config.toml
n_layer = 15
d_model = 64
n_head = 2
n_kv_head = 1
head_dim = 32
d_mlp = 256
vocab_size = 678
activation = "swiglu"
norm = "rmsnorm"
norm_place = "pre"
norm_eps = 1e-05
positions = "learned"
qk_norm = false
attn_scale = 0.177
bias = "none"
tie_embeddings = false
parallel_block = false
extras = ["capped logits"]
init = "normal"
init_std_qkv = 0.0885
init_std_o = 0.0
init_std_up = 0.0885
init_std_down = 0.0
optimizer = "soap_variant"
lr = 0.0108
lr_mult_qkv = 0.4
lr_mult_o = 1.48
beta1 = 0.95
beta2 = 0.99
lr_head = 0.0115
grad_clip = 1.0
warmup_steps = 200
schedule = "wsd"
decay_fraction = 0.602
decay_shape = "linear"
final_lr_fraction = 0.1
batch_tokens = 32768
seq_len = 1024
doc_mask = true
train_tokens = 131100000
steps = 4001
dataset = "wikipedia_en"
Each number is 50 + 12 x the weight over its row's rms, rounded and kept within 0 to 99. Layers, rows and columns count from 0. The size before them is the row's rms in percent of the matrix's.

# up: layer 11 MLP up, 256x64, rms 0.41, rows 104-110, columns 0-63
# down: layer 11 MLP down (transposed), 256x64, rms 0.415, rows 104-110, columns 0-63
# gate: layer 11 MLP gate, 256x64, rms 0.423, rows 105-111, columns 0-63
up104 100:59 36 52 43 57 40 44 58 29 63 46 62 56 37 28 48 43 55 52 60 49 45 42 54 62 50 38 42 37 47 42 69 67 36 55 38 61 36 29 64 48 55 61 53 57 42 47 70 45 43 64 48 42 55 47 38 74 40 63 58 93 61 48 65
down104 112:37 45 49 76 65 38 41 67 37 52 54 20 49 33 54 48 52 73 66 58 33 30 59 51 52 53 34 50 57 44 43 61 54 51 52 35 45 55 40 42 71 40 47 61 67 60 58 71 42 45 41 57 48 43 31 63 58 46 72 60 40 32 56 63
gate105 098:56 58 40 41 44 46 36 47 55 48 36 45 40 57 62 34 43 36 40 62 66 64 22 57 46 42 47 52 73 63 71 73 59 35 55 39 42 38 45 26 61 35 59 70 31 51 43 56 33 67 36 46 38 54 66 55 50 43 54 40 52 54 49 70
up105 098:30 28 62 51 41 45 52 41 45 50 44 52 35 38 34 25 36 71 48 51 34 26 30 40 45 45 45 45 60 73 28 41 42 51 40 50 46 72 47 64 57 54 74 56 45 48 29 62 51 57 39 57 47 48 67 39 32 56 50 41 46 43 36 46
down105 103:59 66 47 47 65 42 43 38 44 60 73 52 58 71 50 53 53 59 45 49 43 46 67 49 70 57 57 45 44 36 17 49 54 55 61 57 60 56 49 42 52 49 56 42 77 33 41 50 57 43 30 62 14 52 35 52 55 51 65 47 30 69 47 59
gate106 095:61 40 60 54 50 48 45 41 43 59 38 41 61 64 88 51 47 43 48 65 64 45 49 61 47 47 42 44 42 32 49 67 43 49 42 59 45 39 53 33 45 49 54 67 71 67 59 49 44 62 43 17 75 45 72 52 32 56 59 50 63 68 51 47
up106 102:39 47 58 38 72 46 49 57 51 60 72 51 49 47 43 57 62 64 71 31 54 43 59 31 56 38 59 37 37 52 29 38 53 51 57 38 50 44 40 49 66 66 38 79 47 41 45 56 57 52 30 48 34 36 61 33 50 46 62 30 23 40 39 60
down106 103:40 47 36 50 60 20 52 41 51 60 45 69 44 43 50 58 45 56 53 77 29 20 36 54 45 58 58 68 55 47 37 21 35 34 48 44 43 71 28 56 52 45 56 53 58 52 66 57 68 52 58 49 61 48 62 33 46 53 61 38 47 46 39 51
gate107 095:23 49 61 28 45 53 47 57 42 43 74 64 49 75 59 60 48 71 68 47 58 61 54 49 52 41 61 40 80 55 54 51 37 63 42 66 45 42 56 44 59 57 51 60 38 38 64 36 52 54 33 35 57 30 57 52 59 54 28 57 69 47 48 56
up107 097:62 43 32 31 42 24 52 31 52 41 50 46 48 63 56 51 57 51 43 39 61 45 31 24 72 25 45 52 41 44 41 40 37 29 41 56 46 50 51 56 30 46 58 56 46 57 55 48 67 58 51 57 42 48 56 60 37 49 47 42 21 75 30 53
down107 100:35 47 40 55 48 43 52 50 67 43 30 49 52 64 44 39 59 69 49 49 64 48 45 40 56 33 56 49 41 37 52 56 33 53 37 59 91 55 53 45 36 42 44 23 46 46 65 30 69 50 54 60 43 51 62 69 36 40 55 52 55 21 43 45
gate108 088:50 44 45 61 59 38 34 53 36 34 48 53 47 49 49 36 60 66 43 53 34 21 54 68 57 31 55 39 36 20 54 47 49 45 36 76 38 47 61 21 37 47 40 71 55 32 52 48 39 52 65 53 45 65 59 47 56 46 46 46 44 33 39 57
up108 087:68 57 74 51 37 65 48 39 71 44 54 37 46 53 43 71 47 60 57 54 51 62 45 37 61 21 41 56 47 68 71 75 45 43 48 47 46 43 34 54 59 48 44 49 63 43 28 35 56 45 37 40 49 48 42 46 44 35 43 30 71 45 36 30
down108 089:56 51 38 60 63 59 51 45 29 49 56 45 35 44 71 48 68 32 66 44 39 58 32 58 72 59 43 49 51 40 32 46 37 54 55 46 40 32 49 39 61 63 53 55 50 41 71 73 50 48 52 55 63 47 57 37 56 32 50 48 27 34 84 51
gate109 089:43 37 60 53 51 32 36 63 61 59 51 52 64 46 62 67 50 50 46 56 47 52 36 49 49 70 72 61 34 57 54 58 50 47 49 23 45 55 58 67 69 54 67 55 43 47 76 55 28 56 24 24 46 69 55 44 51 53 48 66 46 63 57 34
up109 089:37 39 76 53 52 53 39 40 44 51 52 52 36 44 59 41 40 43 42 52 40 59 60 58 59 58 34 59 77 28 71 60 26 40 38 50 59 61 47 64 55 50 51 53 65 34 55 40 70 34 55 55 63 35 41 56 53 38 51 41 47 71 25 70
down109 088:53 41 61 38 42 49 75 31 47 51 34 54 57 75 68 53 66 44 70 51 54 54 42 55 53 48 70 57 49 30 72 34 52 57 76 32 49 41 51 38 50 38 50 66 47 53 70 47 42 25 57 39 35 45 45 36 37 55 46 30 48 58 53 48
gate110 103:38 82 49 54 40 47 22 48 47 51 39 42 48 49 66 59 56 46 49 41 54 57 73 61 27 60 53 29 38 49 61 44 48 31 35 43 42 28 54 48 36 51 45 46 40 66 65 52 63 45 47 45 48 50 69 57 49 29 41 62 62 52 38 79
up110 107:55 39 53 38 50 51 71 38 64 47 43 54 35 37 71 51 21 65 49 28 67 37 44 63 38 50 46 33 49 64 55 48 58 68 60 32 28 56 43 60 38 58 65 38 42 33 61 46 52 44 63 53 46 52 51 62 48 70 67 54 30 53 48 34
down110 106:58 66 58 40 44 37 43 72 75 63 39 30 57 47 44 55 51 58 58 44 63 45 40 25 34 62 61 50 45 35 45 49 38 52 57 68 87 38 67 60 51 59 66 61 45 34 56 50 63 56 56 56 75 54 43 56 54 52 57 46 64 58 46 42
gate111 122:53 50 43 37 46 49 46 45 52 59 47 33 62 48 58 58 40 53 56 45 41 62 34 33 50 65 55 18 37 43 50 41 55 29 38 56 32 40 74 46 48 42 60 53 48 43 55 37 54 36 53 61 28 43 69 75 58 48 35 30 51 52 51 17